{
  "num_attention_heads": 9,
  "learning_rate": 0.00597,
  "beta1": 0.95,
  "beta2": 0.98,
  "weight_decay": 0.05,
  "schedule": "wsd",
  "dataset": "wikipedia_en"
}
Each number is 128 + 32 x the weight over the matrix's rms, rounded and kept within 0 to 255. Layers, rows and columns count from 0. Numbers have three digits each.

# up: layer 6 MLP up, 768x192, rms 0.277, rows 402-530, columns 96-143
# down: layer 6 MLP down (transposed), 768x192, rms 0.288, rows 402-529, columns 96-143
up402:102126156146115204165123147119148148154189143100101083130172098050074096150081134105160097086103082154084064141101170120114090168111179087084156
down402:130137164125215060155141180134156131157104128123123088139186091132182113160115130098076156151162108224131205134178210141149136148126114153139087
up403:119082156116122088109130183166127094142092115166142115142132183128150191173038100126124100093150134140096074125118113139087125136153097125090100
down403:132159143143135147127106174141155098156107112157123067084066165089125143197117144097120125188091114114123113101149099162131123151115168123126117
up404:136141131147114087087157109177118107095083159174123067131106149111095150150133088137104105144070109138145172166153106095156178094122108120091102
down404:109114122113075141128186195143193116144078116120101119084136142111117104129144149106119127148166166125109097119128092101131071113105112169063091
up405:075155138150135143127101192116114151121144120128106103169144137089092118169117157117130112108126197162091077137091146117105135192133101136178118
down405:120106091138094138158142095112136114107115180144136107110137116129127075126145182093110156156144106063136173152071082139145162098155156145098138
up406:150158115141148137097119205127145138198106119103079169134086185128145093109119165171122146117151141150093162149168126138097094136148145094120156
down406:156122158131127132085089109171092159180114078086121168121107154148169148142134160141148137093109119083139163138156096137034138134087188113121101
up407:148089110114158125161108164100092123166117152126092129144166118129150107214084142186133092123097111143115166177098148114105179130161113122108157
down407:111103084106159152071128135134120125096143126108148163138134109170186167120162133128078132112119125159194141164156191168105133112157072170144123
up408:126125117140119113172095081135165087094137161068099131110130166119143135203130148110145107155151120078074169170154095099124143141157180126095107
down408:159146142056149077128102151108079103172127107082118185131181188177117130156134150119156086117092118143123160222129148122108148158111094066158108
up409:130131106142137158097140080167130169184145113113063150106118099136154119147122127107175162059135174125133125155099145121137169105157132135144134
down409:096070141061052151137087070147117152172182086120141179114100137085167123126085073056159112074098103158147136096147132088082157138177182075158103
up410:193178152117141156116047068093104140132113111122158143131141134111134076180114134148070142136185154102147105062092140161103150132170134137105149
down410:125147109130131145109074099069146138097097124090143135149122124087142146141098131121131107104128105130111142054147137145123149106178159086130150
up411:085144145152100130112073159118148125143121142141109108117102096147139187116085104127057121185105148141178115129130111181129128193128116080146088
down411:105111151111069169187154130110136157141159105138099139094186137156096095180111125159150179145171126089141131210156141096137083122099120161228186
up412:092139143105165145136126105134135162129095160128150131149116064084130154191139109062112133128125199126086147174071110121179111141156107125087139
down412:115159088117192164155128116049199153115128097112171122120121092059069109121112119107116134099120121111134124158120065163141121148164138110191104
up413:136178109113106160123103153114069072123143122098138129133124120147132093166163098137150156120136118104094113152176155171072086137119144162080162
down413:157103105091151119179103210141161122084130100168162121087102153142126166139175140143169145127135162078171110081150137147097139189135209094117092
up414:120154072152135135088101170139146136156110119075138139175107111087135150159112086168158123108103162169116144129124121169104100078192137114180116
down414:123133113126148154153173083169141131138171172134127132124097131161124047103153125097100129100120138134111104114048085073164159145118134120181127
up415:150139163045114081121106174102120153146163161102175164132183113127098106142197099133081103170119212157117096134139120067105124123092097114087148
down415:116130108047100061164198163162130202053063103119109164140168118160151088170119135138154148073111140159120116196131090080105103112148139067113100
up416:162132139137102077106150146199131104180040143152143094131140140148198134194140106159082185144098169076110087122135124155124148072097113136132115
down416:211131145099085155157120172127096143074171078107131135145104148180137123149110159150153184116153135151184127138132111153097154126118137134120126
up417:090154097152090134140093104067102090098089104107169112071121011097109149161097141141228141116033071142136095056126134100093149157122142084149113
down417:086190161134045161088166120121133062160102120152147089112110126136097139115119044118188096164095131092176104139115151124104167132105132058105143
up418:094091158125125115093174111104121102109123121134187127087120105124127168126136139139139111129085110133117104137113104161047145137144136144095207
down418:121106093174111124126138130109138154114122158168162133160104160123102151168130109093121132105136142143155140110080160118125188096108138155143146
up419:142127136133185144130087123108199152144172209115142174135126083155119116173145164108158171099132166102160111113097152120110137115174056034147205
down419:115133130149178112108093129126091117144207142149165143124140118106100209095116108079112111179188185177130117099096129140175167104121116155158131
up420:134112105134144131152177157155137105120113115151136114101132074134100101139123082119083124113088096120169141095090116136106175147134101141200162
down420:089128116105104163114099105117122152134199163128132116150145161124093081139155089135109125118150136118139082094124100123105104140181121144155173
up421:151127151136132121089120089168064151140101136109146143139113138120171156153151095153095132114100180160196167187099184161132148121079151124080107
down421:128096144098147143105101188133110079161081146151198142116158176116125104059149137144152171115175114151102145164141155109156137160095079142109191
up422:176113108166152123147115121148202137129092137136122183097093163142182107149111135091109127105153151150094099109131091107116120126103129127110187
down422:147124170105112128119156141132106159155111190107183160157126138124153124090146157144065119133118133147155135116100154106148163109135171135124131
up423:148159114150123125101144078190110113134110118100164147116155110071130165137142201106109100144111193122185114137200122118115138131132128102117135
down423:105201142134075133132148112160191137131113128126155156097184082116113134115128099111106110135071155207133108127125138148041092139205145115103121
up424:107052124148125107177217116109144119180159172157138146155098147121071105086145099101084192135096121139109123136096102112145159095075153120181119
down424:135096142080169115155070106091055107137067119121148094123113144175123179091111140121083157078093152139188189120105097160127194128103115110115122
up425:187134123119082104102136151135159109130112149137070109138148138154124124158176140146105100153184171137113103131156077102178129106187114128027152
down425:071143123139118049152122140124129098171128128124096123049140137115117122124066159142106101175184115156135121139121104058115143121113147131135060
up426:151176123165153148084085120104070136089071120133137095110085131122107113162119102074103166107082103102139091205112091155126139167096110087097187
down426:155106119140172077126133193111100115188113097110111176192091119170110058147081119083126141127178125095132115121168137122086050136182189084066092
up427:133157125136145107149134104098092133128108112122058094064155158118152114122109178157142071038111032132120076109111162131124154157136132119142073
down427:108116117134036136175129114112131172138133106137177161111183100090126118125138102042139157135115162149095097131098121112149155122108129111103181
up428:093159199169176117111132154124161102109095057155114087053107061122112152131150090123064136132108124136155083137168159169124141105132186144116104
down428:106085151164087135108105153089135136165138155165189174151139128109127126124142152148160134157136115156110065132123124130144131154090111124178055
up429:150157102160203087113118092202197158148108103157124105112172128062143107106111176186120125116088166062174098157181105133088174130132132123126182
down429:073062149110133132136108161134132161132118148108143173077092116079118091136164074063166088140133132096134140132117176149117145108158134067132157
up430:074104138167127111114093101150086153126063133054137128096119090104147170172073154099128131133107112116132111118101117140078207154097135179112158
down430:038109123094114108130120144145176141168126119169116109079085162079122159142129098127125103197144124153106127160153101090143174099122194161132101
up431:145150160149161146094140195112141137160103152133149096138107192167135147126097164167165073121086132148148103116156088134120086108138112144128166
down431:112151110145123151147147112189144124152089131151115132120159059134151082109105117171166141091180150138172171112103112122133101170126167169131141
up432:085123154105068086153119163099174124163091102109168121123188115169185129147114070130116100188163150107168131075134118179168107104124112085117166
down432:110090061145117006214085192104157149132096128125082090060101142136104141158125154111106101170099115130127117136124104130136150153177073067131138
up433:079162144109112164097079139154126182172106129130166139159152112068122101139144112171147169200085102089124086173093086048115124080171151112098147
down433:071176172156156243102174142137189142134164109108121151160096053094143134098086222186103118168114151190159108138153088119052136133082158107138126
up434:126150127167054108177093119133120148128051112116148130132121219079129123143098111175057133178119130125092163161099126123194112114089134117126132
down434:096088130133123172160060141156082197138189123129090180140112107120098213143043114108117110176123116156117160168104119121125140054140169114108139
up435:160124127060137166119036116143105139146158091138114110108147109141192157207122081124105189190081141117121116133156123075137145180114115119131112
down435:158091151159114148158140107122135128075101149215170098153130142102142147106158137146128148156121171160115124101113102091112116118143119173121145
up436:179134088128143119101125122045158115100091144137131201139149103091186189115099182103066110118124130079101133091160135130141123185080168151138112
down436:116098166142121141124119122072099130145214138129113144143154107101133131159093118118093187091109173119163148105132214125069087090109153115085145
up437:125143135110163077087112086134125100113080173129125135127124168120096124147131145094052112145093165116137194082147119167070087140138148181161127
down437:136182060086086079115153210132137136111098125158138195104182153127155109149110131125133113089156134091079156141131154177165097083102108134120080
up438:087147080138168137115085137149176183115128141167118095072157167179103097137123078099115133067131168113207161052193154099151107137120105069175094
down438:108079141137182150108107110168106162133115162114166150157133107168049139118166112145161104156118099119085087147151118149099092154089180117166096
up439:117135113175171077173157129155096150125206157079161118083151143148109129154103163118126115094146192122050159150073114084128154189117155175107108
down439:122114092162082207114158132152094140127158153126087138194079049154139147168112150146076154074169126134149134120155133117084120136129091140136118
up440:115129202087112226197112160160173164113169082109155116062070127214131152108147147148118099145116091124138135150119131105139091142149121042126072
down440:126123201161140173093094159125138163177103129173128065128139147125061120133175097095110122161143097151098084087121104132086114120109128096082131
up441:121125094210185138203129103182138093114111141097163180121088199161182123169107102175087165108135150123116106132152164115147158167142111132071100
down441:077156124102177116175139117125156121102140102156149141174123098093171151087165139125115090130159156125196117175151114109106130057124123172112094
up442:129136088141115143153126170128132105149146059099129185119124119144132152110124059141141124116188097067099110134071170137077114098112158172095109
down442:116075084137099119153096146106176180216157149131201146080194136131145129155147152131126137071151053122145068070139063133130115159189180078095152
up443:134164115168108198140139090167169114089123141096158250161124200191172129166135132119140136070156068098179142223200173146159125112068115145126165
down443:086123156149071159111124176133170139134089154169123155170135117122105146199106148069109115165125134144186090094147197136126138110118109115079116
up444:090169117167118130098185124160115106127171074110145145106047161120127182131119081142077147078039106210150129180207152130115144122129146141111143
down444:091128077150109163128135104136123114064058092116160081117122115152097163182149133118112154137083097123142125102147122133063095123104126167137144
up445:141103100155081184144097147147137136171142074054159102102096094107144119187145088099079113141139155121069147162166086131089118134103131067136171
down445:127097109067156160096141126116138121194135101058177149149138139121118150150119134080116117158106168060121127194165057142143119139084133146108162
up446:098132163149118181199123079118117150140115130069125055121156142125138166155092161135107150141163143130143167048139048115127120077161167146123159
down446:110135120145071105159151163100140173164128073145170171171103153089120156105168151149162098161122125131127097144138102164135119174130153176140154
up447:151150132121085149088179183135117105122152102152082169080101127109081122148078117091144141114153164116076147142122138145164121158116114151216143
down447:182105125189135149104097102107153100143095121165091129147114089125092123082165146159131100117127195134148145122132182116115097148160087166177120
up448:058136113155128077134122118128074141134102122116138121120119137064139163123127150120116113171107147110107125129090113135177127123153149134086139
down448:067136133101093065208124154167112202125089127103152143121092080077077128058092159142094202166129116125157129118147104143140109139060117149110127
up449:113144145114225107108131054141153117104140132137107096124108129152149121092163122160171114107118167037141119089090151064146114076114109149087146
down449:188094113065127139150172144150104097139128077106141115142137119132106092080121174140117144164133101128137146172136158169168109133197132114141092
up450:098110088141065111175128191183151092150095085102132061168103161138146122123092145145112111078115059155092071138137202098119133144115147107071156
down450:107162094169103094183108126135139149129157148137119142132140151139161108191089089153137133176095153136074154160152176146100111061138164152110128
up451:184120113155138114160067142140140126117092111103123155121096144067139143200089096102141130114191162149141165180115146172156094079069140165124110
down451:125094130119168145126163076117055081173183107186105150150123091140111096165150122165102152143131125097129117117119150160136183131093154109107108
up452:159182107105111173097069146124054161121143138091171134156105137050148147101101192119152186125199140066153126139111086167092129148130121144134114
down452:133190128098074072136140103098145128156137136115118101144104152092151128092120143115158123170056108169137183084127152157128113174151109158107061
up453:134087112149154091100121126078121104177163101091083115137086140147156136156114168119085161166075082061101106157135131111123124148113126115093134
down453:099102065167111123070108143152173133102053130149124179117129137130054133123121111112102166104091135158096116173085115109108169085125098066150082
up454:110161134085153130120131130136142091120149157157100028126099129164081192199183073162139161076107128104111176138118107131126153113127110173124081
down454:095136106146173168101092107114193127154129089157117139146133154120122130136110150126099138133092144110128130115119120122087111146138147135081097
up455:113112111142120022201172104177117121124171110148088131184120133185129120099080087069133146112080083083102134123140120117067162100078161105114161
down455:060144158190149074130132113172148093103148181120105124173108077112166119146131071097091148055145087110191150103152165105136134152051145067151121
up456:158160112132082067116130119094095135137201163079154088051115144139098147137119136127119156124112156130118142167125107140130096122164114117139103
down456:106098156146101132136168138108164106072145150111159109127109150126131159116210157179102130193125097143119111157110127174115054092151163181150140
up457:117181144170115106174126155142163110203127122188099064094146098135112098147144154079137132159101137087069098153171113149142124125047161155132126
down457:105105096093091152158133103080107120134091145177152147126167153147123147108135131075180164174132124099146090154104187073094167155135152158134158
up458:169142193126201084061132120153119130181107105171155122058032120131160135140136147115115067122093189117110129139099163108121113217100115117117129
down458:105113176139140143099095076107144096123109128121115090157173112135148151125110155143146125113085163157132138081088123136082141085119121202177166
up459:118158105101194100155176101111140137154137102115122185163102153107115194137156095136142106108120069107108143136131155076158141121194141078119161
down459:182074153111129097065125112127105127106127154175104122142109022142145159129153052100151126129127091120127139121115094140192102125171170144128225
up460:146137129092112081114110170191100178131176194138117137148105110103127104115083176164159133106091184144093150159117120071133110123085173101161095
down460:179173121106136174131169165139092043101135119142146126150121184179090101172107123172134166088083117101121112087131150154133187149113167103096070
up461:137083124132158120137123076182086113145131164096122167105151117116165123097182147124097102143133111133111134174149146144136137164144170118128128
down461:111129155061121173138106116120142134130140117102149127146105043152139146091136059146139166150179129071149111113185090131150135110168131159119120
up462:075137136138121125119117144212094147113105149143090117144062146175138159113115166120136114138131137147087122196107102155130122136114091106170119
down462:193134177125128107165092109138085112166128100111162152126115081142106135159085136091146164115150120163165165157173167134113158170130163114151113
up463:173150116112101084078216134152118125090160076104092176095137102139142109066118093158130081134162153137182162167172078049106058111069130126084154
down463:156143147157160110151165083063124131062121089120179115164077129103110114102149110100155068141141143139098159146139088083107157171093066118169137
up464:131145189100139059122141139141104121121176127115161103119103099151149111149089104125101083118120181130155138115120116118075092142124113116146117
down464:116130134137151130110162126153078124164127111106094116170171142143101099153070176159134116121168146137141130120117101146127091136144113171127148
up465:136154130132114147182134128138113170122166167088075174110059138130160156160152101158163111124119082087105108162132141178149163184137100144084155
down465:094097069150092111137126105133128203116103109101162130135153133176145087182086093149106167145155046102127175186102125159113121162121127162145079
up466:134123169140126140098156136121103120156158113088095140120148109105128132142115189123107212188098141108160137089121125132101144137069098123141188
down466:126102147077088119140143125167110094074124086116111067126091152105165161114155119144077171117100169112139170181214139145094113114103117167112184
up467:148127073107146158131092133118093147039101104104101089160155097158168113113102075245127094140171188092178152136078142093100128179112123201140181
down467:142069131139160053169114079133119166097124095128125088147142143163163086119109097043171085119095205156107133155134115065128154106148140216130126
up468:128145143112011150094119143103150146207134093158126108111147095154138128085101098115110047086164148108157152113141133112139139132104151121165133
down468:130175106103085135159138089124107201158155147147142118113138155121106109096134099124077097123127145093079203107133132170099189166168133109187073
up469:121130120133098157100082128138149103140165091155123159097124099178126178115136109109125154157185166064165111113191144213063120121142144131159087
down469:125146108138171150106069113111102103103157089153174154161083114174152118142077154112098152127180138145122122171138162214118112148167167124198120
up470:150124119133142123111138116103147154174107102096137088170122137127159117208115084147142090085161097128080140128178143148089137154152146109118131
down470:130119152115190117159141145078181163099124127108078047131149120080133074154120108099148112052156122174138164151113116180125161116146175138129147
up471:110176083167105156126145089164162046127145093130110139107174086165129109147147165153125198101151134114088160102108122125127140150124104104113131
down471:138125121084141184107116184131125105163135147166105171099141108147096173129159103088167147156107112137119131099120155155198164095154120095161166
up472:086089119161128186082107229191133127125109130143088135088081198133113102100108104204125094038110096050140106086124135134142083146125183129054106
down472:103115148079130119192184060068116093075110141125165135186221046104134158099131118072079164195094185170075183122126156143167188150165141155136102
up473:153185184126142128157196103106030123110163047128182120101112152054107116153151115048123134155098129124084133186082130109121131171183068092126108
down473:166166159164130176187133123201130119170076112154138074156080174096128072155106131131119109208137053061126073120180135152111175179109190151138114
up474:143154115128129140094114200166148144130149149104102125118073153129156147136160086173174109110132067166107142110127161102061096125065147083144162
down474:166186140111166131119149136129112045209132144131099095135120200152162173109145093115136131138117171117123115163192124088098177170097094083143064
up475:126116161127123199142147119062080145126125051123141169119112146164129100210026128154147215088065159090087174125132148162103126121115149110116124
down475:226076137170153146183145113121070130139206170114186158111137102131121097101069160101130100201114153111138148105097145156171069113098162147165109
up476:145095127123123076134132133147136166128099130107092122072088127107096106133118127175136120140091176087117123204167124124123094120107155092133110
down476:077061226153114174107137159126173190174189159106137190155109142109135159093120135169095123125168116107114122149130154120068099123198135119108160
up477:130099167134217112143061144118169197157098093105188065097128176135110113124100119112108124074127118106109134094093120074161080112154186093159114
down477:094162093099126127126128150109140108113161143115105170127105126143220133110136144065115137156067197182182129114089177046170112191138052154076150
up478:125183157067080125148136141110162157155135080137098071203146099076149136134126155102104080117198119102081073140087091157106138064120116133119152
down478:123150115159064177115119172103091143169207103109100114118104057132104092080190122150183194093072109095132127149111098133107118118092080134149145
up479:102112168087123155158120188129132194036158100107095071142153148185120155069133116138220160141089127173108130084117112155174153135201157090129085
down479:137116112115095090081145145110102126093177122178138131127081171138117148146127145138148162118139146111116154200127113095152062146161118195171158
up480:172135110107158145130179147089108118148097129096089104123104179077148083087094098122132163114098122152111098154125178117168116081121104107113128
down480:160094122101164203096132120076056105079137066132099201187149189134137054104129107128168081144154160124123115123099158144156146081135105082155089
up481:141067113171076051134151148121085140130163163122130169117156102153112130121120133133082100131068164117120110118118109142127108109106094130122182
down481:130126177098122082108169092165093119090173094160173121133137079148127144127110093126114108149135096143157141120090141115087147079086084133142130
up482:115154130158115161137054154119125104115110139111106141077158130117157086112191106089155073084201119121134132126140095153122131061146137139119171
down482:136104133104155126157130094129131127116119134173208153126148118079142134131172103148109105166156132162131126153103155109182166113109115120125121
up483:124137080175133153125154140092170126125142163118090109115160078150149137111161139115100209128101151173149102129171081129090143147130092075118132
down483:126088106148150054115118107109123075139163126109137115142085137115137091158093106131179133109128172138153115107129112117129179145132105139135094
up484:128096076154171203140081101092181162138147102123161114140131135147145114121171097170107116135122116130073096086156152107086137135057098094078161
down484:061090121092170050154131080131095193091116108143100082114161083098082083133092081172119113119168179113154191164089068101140112125145126120156171
up485:173131132092163159108088154185098167150091144146127096098122150086158124092054142137162192125127165073113076115185076058079035146152110114102156
down485:129120149107135135125080110125110124140111108180110115173133121126121115052062122117143153080134124124075113123142131096071131157119175059083113
up486:134129134168122126192068098153092191133117092142121058156153128126151244111131104123094148097126113136094135128163075166091120096115133169168133
down486:121140177102103122107175126092086139098113092172134171145122127148125148136135130076108109142081255102101133127090115108210174113091117131097116
up487:073123094110139157158077135137087098108165183199092203096106047157203188215086104088146125150135138115070097057171086095114100125145197129166163
down487:096122083142093146148148159144086111107102101161231117141060072156139125189188120152158112134113143108200086146121149115099128113122115040152162
up488:120123131133112082108103097096148129211046172064141137089145133190099112108175159175138081177140121131065124167117216119139117120158070088154086
down488:137145153125073120179139148093126095118080097136094088174110177100105076075149157128143084127113120065150102154125169174091168131129136174129137
up489:104075115092174155138208153165123165143137139156143181110099078108153162148123162184228155106118107130145160141100032028088099141067179099090071
down489:155159148144160150169178092103142090127159137154150145137126158114128136164134124134183170057140124153104166142092174129198194160133125109165113
up490:148179035157186167105139144169137079125129127126130108143119081077156146143090128094112136152176171122128093169159133134056124083156130144164181
down490:144094158113101081082160143105198082124094104130115121093181089173119150131153133170142162194105160136115051113183108144040180083102123071094187
up491:105135124123166125160131137136094059145148116162105094124134170149117139153114176117193064136156170156087109134140137140180144130100133100126143
down491:150195160176179131106138110073148080146122142104144151092121166146108142134132165094089100143151096175155105175093108162075094093119102088143151
up492:093150156135125147174189089168136140112102158120078164139092159123136084177118151077112129173161157104119113096168167172133090106073110178070146
down492:116142160166096143129135080135127075158110112156141145172105157140183092163134089139086191107126189130093125112175149190155080107140193082073166
up493:109091058141086136138140095200164149086107099191090093087127141110168108142096085160178153083089160167087174146074168103164116100185063114117165
down493:147156137119143113080206135072161099096113104139130101141150111124087143134144156100089141152153119112118094141225174164102150126074104133111092
up494:073157126148125148058125088080157044080109164164168094132121116139064106118060164058137131117119103096120123130141116135116090160156108120117138
down494:129120163126153177124124120119196112128135160121157139183115160101074112107087127121118103125143110185132133099157120110128154093125113153106115
up495:092173152119132088127120107138129154113138188119153138136123169071137076080111100134063117190107163139107162141138131115066115164159139138115113
down495:114132150142121133097149126108121150122153109150117095135149129122111160120131167064132134173157169104136134159120089130159146209178129125202120
up496:194108212133113135137131149183135137117191169108129157195135156107113091141133143080133150163123190122116121150141072090061163127133124115076131
down496:090170116142107165095149130134117096149118104156115179160094068112167129187116103120112184138124217108151110118141167118105156091113150116095159
up497:102081170133111161142127131151061143104169107140058178127137174185119098146100093095152100115120196146209095114127108142160172111126126199130176
down497:133184089112106106141124187144153126127132091167112148181108186108124158136164118156086114157127053157183121099119189135146136167173102119128161
up498:162152110114129120198146116097113153152150155138117154166130145112157128208182114118134105141114128146096155124086154129147205124135063095123173
down498:180114181067165171134127119019108162142152124160139126206172112133096137117092116096100143126168192154101145143155121073129115087110138117181081
up499:130131114130103116098164123128078142160137139099083078087113138189162096155134151166150127141142153110161095126092132165114116169135067115145138
down499:121126125151125137127102129198173135103150088132137102101101107151075151132184131149174086141125071101148107108095103101098066138148131116094126
up500:067147156110141120140084154095123082184121124165117102112122138101053116092115072123132128160120184104149089108212125132134142217112110206120173
down500:079139074101090077109097098086134138194138117124089128137114164078141124143126214065178103182078120121189094098113106149097184150161087115085120
up501:149111092121082168115183120113082157100116077104146164086077103117130149136097154140103180142153184131118072185117132088129170128144155088138159
down501:139093184123112179206071090159090090110133147107146107123154157145154130145113104149095122155083172102118086097125142111149188104150057102170118
up502:127088114123118132113153069082114128086170107111125088084095114101101146115159091086120117157081143119086183056140193105192118094141131135139076
down502:101142095138166193148140146143125114139105115108126147088141134148169138124096147147140151148142135137081122134121102091149124140132160135127096
up503:108069146149118102095154115054128130094164129123099183121073152093121135116199133122089145147134113027133117193171123124173109103062172112131142
down503:110172172095141114072155124163130179070119108124132118140151118118173166125135106130120071107149152111138131137140170163142198139170121183105136
up504:108131156103113134097103143115116097104141099109111135163110112139149157138114122139165100151100187145156136157112144143118142165172086146170116
down504:134124116093117090114157139117086138129138139159116137153136141123112167129154130157095144116160135077120119143131105101112150146104131122145144
up505:139157118157154104092111132110102033116067188087127154136093107155161137174176141116136141172148141135150123126091144147139127104129126153134149
down505:121175089171105210081099141121075093135127217159118122175139091088142174128146174124068162171131136172255147168209106091209167166188120057134102
up506:127076162139138099208145178128142111125128146130138171146092134077147112132100097139102072173098149098151131095135167116141127124143130083172148
down506:117042133119173110134128120144095104133161120109065097122112085055137142135124108063105101120140101109062097108112121110154168137104123098138109
up507:075125133143124157121172166096113135128128084135150137134139057105139115151082118119114164120172171148099149104135133131127176149120130180132208
down507:056052126192156118107160113090133085124095096183119142066094143115119097063120189137131117113137112060084143172119079133115095131138128115136058
up508:083101107107157090080081137151138138174112061137121088134150108166132091140125139142169152170094158105090126143122102128179144161075147063128154
down508:131120087131083160117087077103137130183115199147094088147107147173159140142116110088091140105107129192110088116084038116228090127134149141125104
up509:144104129152130126091125168110078129137079166137153110166078121141171079108118137113070078147138153104112159177119115090163124149183104145105172
down509:114097121165172141121108115181099138093114138154148146102142150155170082147107164126196139104202182172118122138146205187125136130140113185173098
up510:193136131096133108176164119148113136127091054126163109152132200120091088167205135157115188133105147166111135128111090111141129077147163102126107
down510:194079143143103111161096177100085119135097096098141188093111071115121159162085165135117112142095124128129175139149117166135136160106116110156151
up511:094114133124165152093142149170158139133127152124138103082039168096106090144160134108151090091157103091088149145148127174047123216150127056125155
down511:096119155151129104170159126099159103129140094096123136085188094091133091117131085124082188161133093102130158163130170065117129104170138126169132
up512:111165120126094141125181138127071094163099126157115164080148131098156105073095216158110086143173110086085132172124166183139104071161148125116133
down512:172145108050120132167144119161128097112195174099154155142073129108126130110148168121184083099159074110167105116112188149162120079131212050069142
up513:122131197159113144136123113139115126126074144146069115189124070120113164126145196123132059132099168102127169123116120148084086144054109112145178
down513:142165197085132203150166120145156138128132145125096164177117058154144124223117125072151056149141141110108120074161085101139149169067132131146186
up514:135163178090140131159120130137116120157076060099105142142160049213099154065127167102098165166073085129138137127085161118138121093133078089141118
down514:071123123089126176129085131124125168130138119189145099049144108142141164089071083110119057109124127128129112114111098103224104081158184162163116
up515:120060106189143106127049136174127138115129179116118120128102093133128153102088118226114077182120104088164162154137136096120161127131142126155116
down515:134123084124151157137113134103125164065140128140116084139092104129153084108146114093074124079136178192100144099150073145154154125073132131106128
up516:197116103136140123121133165137130070082094115114127130105135090186071070123137163124133136169116159136118215174099087090135143177151137139139102
down516:143138124157116193110132074073084118147045113174139113112086146186183174132069152114122155095114162103158047159148142140149125122133210156137104
up517:144108201123074105219155152144121103162113111128117147064158139161139131152131086095112165106089110116163142114129121121140146042134091120169086
down517:173123112081129175131123085076127172158116177141113122164170132115135143070119147151107060161109130125048137178113105130161164149119066134100088
up518:104118117137162161170152109190111167100170146159079081125193157221177162135126153173151221073130150184171166116128176131137143199151153156101091
down518:110082093138173113109118126102146147094138119117129177171159136094074080119086126146135174138150084166130132110105115122120109106147110172160155
up519:118169107119104147104086136147048175169156173131174099090209117105122109113126148151172171145102181173117130104092141142109058152186085104127147
down519:161139099106108110102138126097133175147100181120165094181104130129136217147131167134181219108166126109092139117127112134123120140132122071043150
up520:163170156162149096149119126123122168164174169114112107105106175127097127141097171145128170118095139089135102097136114072173110140140100144135138
down520:129130085091146148143088116120058112163074095136154157112115090147134122140075148155085091138133089134112111189176125137115105061090215042152155
up521:120159128176155160177159063140126117197087115060095095183141099116100123172136115151122091108128086079135154092133130165140141122137214132115184
down521:095095147174118107158140119139131137132093103124097156134148119216152104132105154147171109149099137080160113115147111093102068166175173169118164
up522:067164125094115115149119109102130163186101133052159118131178140157135124087117172180109206130124181076127103161104146114102107116151166141095164
down522:143121157120157159141149133153092105162196137183093138132078126066137145146109187193098181131133107130103160168083131160075147143141146097087114
up523:145147123076102108113189102182116178115120087092151101110139131158142067168111133165145109143189123106109130139084155116172228122109105202150126
down523:122095160131108149111151182125140114167085096136130112066140106090124116122063146138169134162119137134132118133136152071169140131134133098113147
up524:094160141112122140120127130164126075078130093102167176094154067092139123155096134153099141106142160125087131148170127113121097106111191112088123
down524:128123119163088161122117122052151119125107179139122156116135136172089094130130140148151084145119136141034157117142128157093127128145072206114138
up525:137152152153119089097111135093108098090126163134200113137156133098127154132154080140148079114106143163130158114136096124119119151102126108052128
down525:137142098116154136097141143102165127095060137056199167170163096081117169140088102104066141133191198151112117100159126135103120093164066132144166
up526:145169152129185088163133156119144131123154125147143136105132132073096176140120156141132135179209173097159174139097108147131059133133124099135145
down526:146126094130131101135163190129172145159181141134107208148191052135084126162176075167163177104126115113170136109112166080121140159140113089137111
up527:126114126170096033079109193153133106145203136117149080100184108128086190158137155133149106121145084122148156207139128113093147142150163141090118
down527:186073124127082112103156082196127155169103151104129125162082173099112113079122103180108139099154041159178130115098122096208162131129124136164125
up528:124104126161093077221129155127176094130160136114182173116139150155161112133105094147105181133149202118081149107134077124117161150096099083113199
down528:177119085115017127133175108147090106131101186124140071156115130199215136092112096090137119155087126131148154120117157125167116135078148052185103
up529:112116111148120174122079159140120125131091139166077130113092065139111111146118188147159108112140106128106099138108115127118098110139152178141134
down529:071167049092151146166119128142109120141074131128108100120131136131109064182102178136117138114143155081123147066138117084147148107130132181100148
up530:191106138154152185107162143160145120145142100095133181121114130087139163170156130122158104146171101067105099103125131107159238152119143063108150